config.toml
hidden_act = "silu"
norm = "layernorm"
init = "uniform"
init_std_down = 0.0
optimizer = "muon_variant"
warmup_steps = 0
final_lr_fraction = 0.03
Each number is 128 + 24 x the weight over its row's rms, rounded and kept within 0 to 255. Layers, rows and columns count from 0. The size above them is the row's rms in percent of the matrix's.

# layer 2 MLP up, 768x256, rms 0.206, rows 15-27, columns 128-255
size [ 98 100 100  94  99  96 103 107  94  93  97  93  91]
[[117 125 117 113 146 112 157 148 132 110 121  92 184 102 118 161 164 115 105 180 148 129 145 133 111 134 133  94 144 137 128 114 119 138 156 123 122 132 106 136  86 150 103 166 154 108  96 146 114 155 150 142 125 149 136 186 153  92 122 189 134 136 146 122  63 141 127 145 131 141 106 119 138 112 155 100 140 138 133 140 118 133 105  77 142 130 129  89 115 183 143  79 140 141 147 125 126 122 136 111 107 113 100 147 139 147 148 134 141 141 128 117 144 156 172 101 122 112 128 161 127 112 154 133 102 138 140 108]
 [108 100  54 149  88 115 129 122 138 149 108 126 135 128 170 105 151 125 122 118 135 125 148 133 121 158  81 109 101  93  63 161 112 125 140 111 128 112 168 140 121 164 123 150 124 147 123  86 101 135 159 140 104 136  87 122 102 149 129 132 124 127 128 138 120 104 160 129 128 137 173 142 120 122 125 136 104  90 108 116 174 136 151 127 140 141 124 139  95 123 148 161 147 137 132 103 117 162  99 137 112  91 107 142 100 102 150 188 115 194 144 155  72 193  97 151 158 141 128 121 108 124 148 140 114  88 148 111]
 [142 148 106  99 117 110 160 149 136 113 144 122 102 104 107 172 101 127 119  98  84 131 109 107 134 127 117 120 103 103 140 124 139 164 110 115 113 135 136  95 118 126 119 135 142 149 145 132  96 131 107 155 105 138 116 138 157 148  98 130 190 150 107 166 132 145 123 142 130 156 124 125 173 136 138 139 185 119  94 160 106 141 151 112 156  97 159  99 122 161 121 164 125 140 145 134 152  97  91 130 134 137  76 100 129 147 115 131 107  96 106 134 115 153 148 119 162 116 141 102 158 111 172  96 119 126 152 150]
 [108 142 156 197 127 135 123 142 126 156 129 187 129 108 142 104 137  90 132 120 124 143 127 127 106 132  91 133  95 165 130 127 139 148 142 142 123 141 131 142  82 116 103 126 150  54 118  92 137  92 149 171 104 132 120 127 106 133 122 121 146 119 101 100 123 152 145 143 164 161 125 143 110 145 138 105 121 117 166 181 145 172 158 153 121  97  72 135 126 135 134 174 134 137 131 128 154 113  93  87 122 110  71 152 141  88 151 107 132  91 126 150  96 125 145  83 115 133 103 121  95 154 106 146  88 122 128 103]
 [133  81 117 141  88 100 141 154 146 142 123 112 177 150  88 129 140 128 179 127 146 132 155 108 117 124 111 206 136 175  99 141 152 172  94 113 128 176  76 157 140 107 125 158 184 107 121 138 125 159 134 112 134 146 105 122 124 204 137 179 120  97  88 121 110 146 115 127 148 147 144 104 129 101 145 128 130 117 145 147 136 118 120 121 130 116 143 151 139 126 107  97 170 130 158 114 138 153 122  88 150  93 123 123 121 118 154 137 178 107 107 117 118 110 107 118 145 132 151 122 114  81 135 103 109 117 114 138]
 [110 137 121 139 140 178 161 166 124  93 174 146 141 119 142  95 126 149 200 193 122 162  96 150 152 107 139 121 168 155 112  98 146 133 142 125 117 116 157 118 154 115 107 110 114 128 115 180 115 127 142 107 181 170 108 142 162 105 140 100 110  87 152 140  76 125  93 157 143 177 136 153 132 117 132 174  85 124 147 127 122 134 144 130 126 131 143 122  95 137 126 129 136  92 140 146  66 139 105 123 139 108 127 139 124 149 138 148  89 123 158 131 120 125 103 158 140 117 137 113 128 159  85 129 119  92 150 117]
 [165 174 158 138 129 147 159 155 104 123 150 151 118 114 104 140 103 129 136 129  95 119 110  86 110 121 153 201 131 117  88 111 160 157 142 117 114 126 136 159  96  92 115 161 122 147 146 102 169 130  91 151  96 188 126 139 118 123 119 130 159 108 133 138 135 135 106 108 110 123  78 189 163 118 129  97 155 118 151 107 104 111 159 158 131 147 191 130 125 152 119 164 146 161 150 112 121 109 138 149 107 117 139 114 156 121 137 146 138 123 123 143 155 122 114 164 146 151 159 181  97 100 161 100 162 109  85 116]
 [126  68 142 135 127  91 161 134 123 161 143 149  88 110 123 107  98 129 147 109 112 137 147 184  98 141 113 158 158 136 106 171 148 173 104 164 167 130 147 100 160 130 115 139  91 121 112 110 123  88 138 125 150 105 172 122 147 102 134 129 182 144 107 126  91 166 143 152 137 127 149 138 156  99 119 143 130 166 114 135 113 146 159 140 132 165  95 163 131 148 131  98  97 140 177 129 157 144  79 144 123 159  79 132 130 132 155 102 158 154 146  87 106 124 133 136 124 151 100 109 116  92  96 114 150 122 172 132]
 [128 119 120  82 104 139  90 137 137 141 133 151  89 147 104 153 139 135 137 105 140 110 152 169 147 129  88 127 155 104 111 156 125 131 114 156 138 157  78  92 117 142  99 134 196 119 181 156 122 117 126 124 150 108 131 118 102 129 141 137 115  97  99 110 112 143 125 100 104 119 109 120 107 110 118 131 103 152 126 132 120 100  93 136 184 156  75 107  73 177 162 136 146 134  93 140 128 101 170 165 104 141 121 100 112 121 133 111 139 151 174 189 126 113 166 125 136 118 130 125 124 111 118 135 131 110 136  98]
 [143 108 120 178 131 147 128 146  82 140 140 120 114 138 112 128 125 128 140 132 138 154 150 147 144 117 160 117 137 147  87  87 137 148 141 128 148 140 157 110 106 176  87 129 198 112 104 145  89 126 116 159 156 156 126 143 123 124  92 141 178 144 125  97 126 136 115 132 120 143 139 158 164 124 136 116 105 156  84 117 132 135 132  91 105  99  94 186  96 135 144 140 131 158 119 129 133  96 123 114 109  67 131 102 121 113 143 136 157  84 149 137 112 113 155 138 131 160 128 133 126 140 153 156 119 111  97 138]
 [157 122 123 116 163 157 127 130 157 134 164 189 121 122 130 142 127 131  90 107 106  89 145 146 132 135 139 166 127 124 107  78 100 133 114 127 118 145 136 119 132 115 130  99  91 140 119 136 124  88 127 151 183 124  82 119 127 130 139 145 133 118 182 173 120  98 164 104 112 175  97 156 100 142 154 107 151 118 167 130 152 134 122 122 109 112 125 157 114 131 129 107 143 116  46 166  87 150 105 103 151 172 120 119 158 161 123 131 122 127 144 154 116 140 155 111 120  70 138 119 113 100 115 134 147 134 134 132]
 [ 89  94 121 148  98 135 136 112 153 121 132 104  77 140 210 135 116 114 142 188  84 149 142 133 164 132 128 130 135 135  99 130  94 128 126 155 106 127 131 101 128 102 149 152 128 120 137  86 123 133  96 151 199 134 126 103 106 136 113 109 142 101 153 118  83 124 125 110 114 134 100 120 123 124 154 136 109 108  80 113 146 165 166 118 124 113 152 141 138 138 119 170 113 116 101 122 145 118 107 115 148  85 148 110 117 144  56 115 156 106 150 152 164  92 125  83 137 124 122  91 108 110 114  88 105 135 123 142]
 [131 169 127 147 161 102 140 112 116  92 142 123  98 137 121 112  96  83 156 144 136  87 126 173 134 124 119 142 109 102 119 124 105 166 128 172 106 161 154 125 105 103 124 173 112 109 113 149 108 198 124  91  95 148 133 117 132  95 120 161 129 150  91 130 109 112 133 152  84 143  92 129 126 116 142 118 110 101 148 116 163 118  93 116 140 145 148  93 121 135 182 136 119 111 107 123 153 103 129 148 122 114 107 127 161 113  94 144 162 103 168 145 130 129 131 112 110 122 143 158 132 127 174 104 107 131 130 110]]
# layer 2 MLP down (transposed), 768x256, rms 0.297, rows 15-26, columns 128-255
size [105  97  95  95  98  90 101 105  96  96  96  98]
[[120 159 134 116 142 100 138 154 168 138 121 148 142 157 130 162 144 140 110 135 117 164 121 131 138 101 120 154 122 131 136 160 137 134 101 116 149  49 118 164 117 130 115 181 119 158 110 133 129 113 115 113 112 114 123 110 114 120 122 116  95 173 126 144  97  90  53 171 159 148 117 151 154 143 120 121 108 101 131 103 128 133 150 107 134 134 155  95 116 134 137  74 154 145 131  93  88 103 133  97 178 105 111 162 103 114 103 131 100 126 127 104  84 145 130 113 147 145  63 148 114  67 136 162 133 131 166 122]
 [134  58 135 180 131 112 113  92 126 115  69 132 105 152 125 123 117 138  71  88  71 158  98 142 130 120 115 122 156 141 170 142 124 113 116 117 148 189 127 104 125  58 143 109 139 136 146 131 142 132 160 127 123 101  99 114 156 142 121 168 131 171 128 160 118 137 144 133 124 126 148 101 154  98 142 101 168 141 159 122 107 155 104 144 132 107 115 154  93 140  77 138  72 156 152 137 131 141 198 117 113 115  77 141  97  76 121 101 125 131 154 116 149 122 153 130 126  72 158 158 114 154 117 119 135 117 144 119]
 [168 159 148 101 132 145 124 117  95 138 125 154 108  46  89 177 138 148  98  85 126 116 132 121 160 105 132 136  96 126 128 150 193 187 135 146 107  99 122 120 122  87 107 159 132 150 125 126 137 122 138 146 127 126 125 105 117 133 123 108 106 131 157  89 102 108 115 152 140 131 150 135  88 136 126 155 154 130  79 107 116 130  87 116 124 147  67 112  92 172 189 100 126 121 121 113 110 130 128 174 112 136 157 175 152  65 154 127 115 157 128  84  78 144 114 131  91  94 109 150 143 158 119 114 117 122 140 111]
 [136 130 149 139 128 140 130 176 112 155 171 108 138 144  90 152 163 118 119  72 114 140 151 125 115 150 112 144 135 178 102 145 117 148 140 123 124 125 106 138 135 162 130 128 130 100 125 156 143 126 152  98 164 122 125 111 150 137 144  95 135 126 138 132 111 112 143 141 131 147  76 118 140 104 155 127 115 104 103 131 122 105 137 138  86 145 149  99 125  99 117 105 142 105  94 131 172 111 143 134 141 101  56 107 124 108 170 138 113 108 153 100 120 100 125 126 139 125 123 131 105 172 165 155  91 134 133 107]
 [123 116 144 121 136 130 132 125 134 160 156 117 109 105 136 129 114 105 137 115 113 102 145 139  73 135 141 159 128 130  92 103 157 123 146 109 127 158  93  94 141 111 132 110  96 142 125 125 137  68 127 125  72 158 134 140 150 165 160 106  75 131 164 143 118 112 145 136 138 104  89 126 110  95 135 139 135 134 147 135 109 124 122  98 126 163 178 174 159 113 118 167 142 121 149 149 131 114  92 135 184 114 121 172  92 173 125 144  95 118 151 115 153 152 103 180 130 119 140  98 116 165  81 133 136 145 153 135]
 [122 139 130 128 149 112 135 103 103 107 139 128  78 175 147  96  89 119 108  80 155 142 105 132 111 122 137 119 156 121  95 132 132 153 153 142 141 144 131 120 132 129 129 184 130 124  94 141 147 110 167 128 137 136 114 136 153 161 169 121 125 130 123 142 123 124 141 164  97 132 127 149  93 113 126 152 117 139 121 126 105 151  98 139 168  81 119 103 132 113 111 129 140 118 127 165 101 148 123 134 118 153 147 171 112 129 122 146 124 137 119 129 113 126 107 158  99 152  96 184 138 127 131 164  89 128 130 102]
 [166 161 134 104 143 117 140 177 133  43  99  87 110 160 146 119  99 107 123 146  86 131 144 152 155 106 119 102 139 102 140  74 132 121 145 131 102 151 119  74 117  94  88 112 122 132 135 131 136 108 108 132 131 130 133 100 114 128 141 130 137 149 118 133 122 123  94  95 155 120 145 186 151 168 132 131 128 120 164 143 128  78 128 161 119 128 132 140 113 134 132 108  89 136 152 116 146 117 137 170  97 129 124 138 131 145 168  92 173 123 144 146 151 158  88 110 162 149 120 120 123 117 130 125 141 100  81 144]
 [117 114 102 168 145 113 131 131 120 112 146 104 121 148 121 117 177  91 151  84 125 124 100 148 124 121 115 139 103 122 135 114 100 113 110 108 112  68 175 114  86 132 120 125 151  74 105 103 154  99 172  86 129 137 122 123 145 145 135  90 130 149 137 129 155 110 105  96 128 107 112 119 159 122 107 179 147 128  96 148 122 155 147 166 110  93 164 150 115 139 144 110 112 110 161 106 172 120 129 134 104 165  91 133 153 171 177 141 132 128 125 103 124 116 142 141 140 150 141 135 123 104 109 119 179 126 105 106]
 [109 113 141 125  99 133 104 149 104 101 122 106 118 143  93 137  64 109 149 140 126 115 140 151 150 158 160 156 124 105 174 119 104 145  99 145 118 154 191 137  94 136  83 131 140 148 145 177 154 137 121  96 126 131  96  99 173 139 168 133 115 128 128 111 169  89 144 117 139 144 153 124 112 157  91 144 137 138 117  98 122 113 145 106 119 131 105 115 129 139 109 174 152 125  92 100 133 195 137 130 152 158 136  66 120  88 143 135 137 159 122 120 130 144 157 101  94 104 173  97 120 128 118 138 130 147 113 133]
 [128 145 121 179 122 124 142 108 131 140 141 163 119 131 120 124 122 131 171 127 160 141 182 142 132 132 127 147 117 121 153 143  76 113 108 100 150 121 168 155 139 110  95 146 128 117 139 143 115 152 136 143  98 124 133 153 127 108 118 144 146 107 103 108 138 103 113 158 109 174  94 137 109 163 159 128 150 114 102 126 149 154 153 133 103 118 137 134 114  87 140 173 145 146  82 117 117  94 133 151 131 176  94 144 123 117 133 174 102 159 103  88 103 124 159 129 108 164 102 155 146 126 133 123  95  98 124 119]
 [ 82 133 121 108  99 128 107 126 129 163 170 130 137 133 140  94 126 138 152 168 163 134 114 139 130 116 143 121 122 117 106 120 112 127 122 148 142 156 111 106 153 131 130 106  93 125 164 123 121 129 171 127 138 130 116 138 180 151 147 143 176 149  64 118 126  95 140 158 139 121 141 143 152 130 113 137 170 129 148 128 128 106 150 110 145 108 120  99 122 122 131 120 128 110 140  88 107  95 146 126 151 152 107 181 122 138 100 112 123 122 134 136 102 141 124 132 132  96 166 134  93 136 102 132 116 134 122 148]
 [113  85 128 101 130 116 143 128 125 168 102 141 135 175 146 170 125  91 101 143 126  82 135 136 142 127 123 127 134  87 144 100 100 108 144 109 123 119 164 122 115 142 123 144 111 191 152 104 149 143 133 160 160 126  95 156 131  92 138 112  98 156 136  76 140 180  98 160 105 135 141  99 163 124 159 152 181 102 102 130 156 157 130 142 127  81 153 143 141  90 126 144 120 150 159 168 150 131  99 141 129 144 154 121 113 132 125 125 162 162 146 110 123  98 147 159 124 145 115 108 146 140 137  99 118 147 122 140]]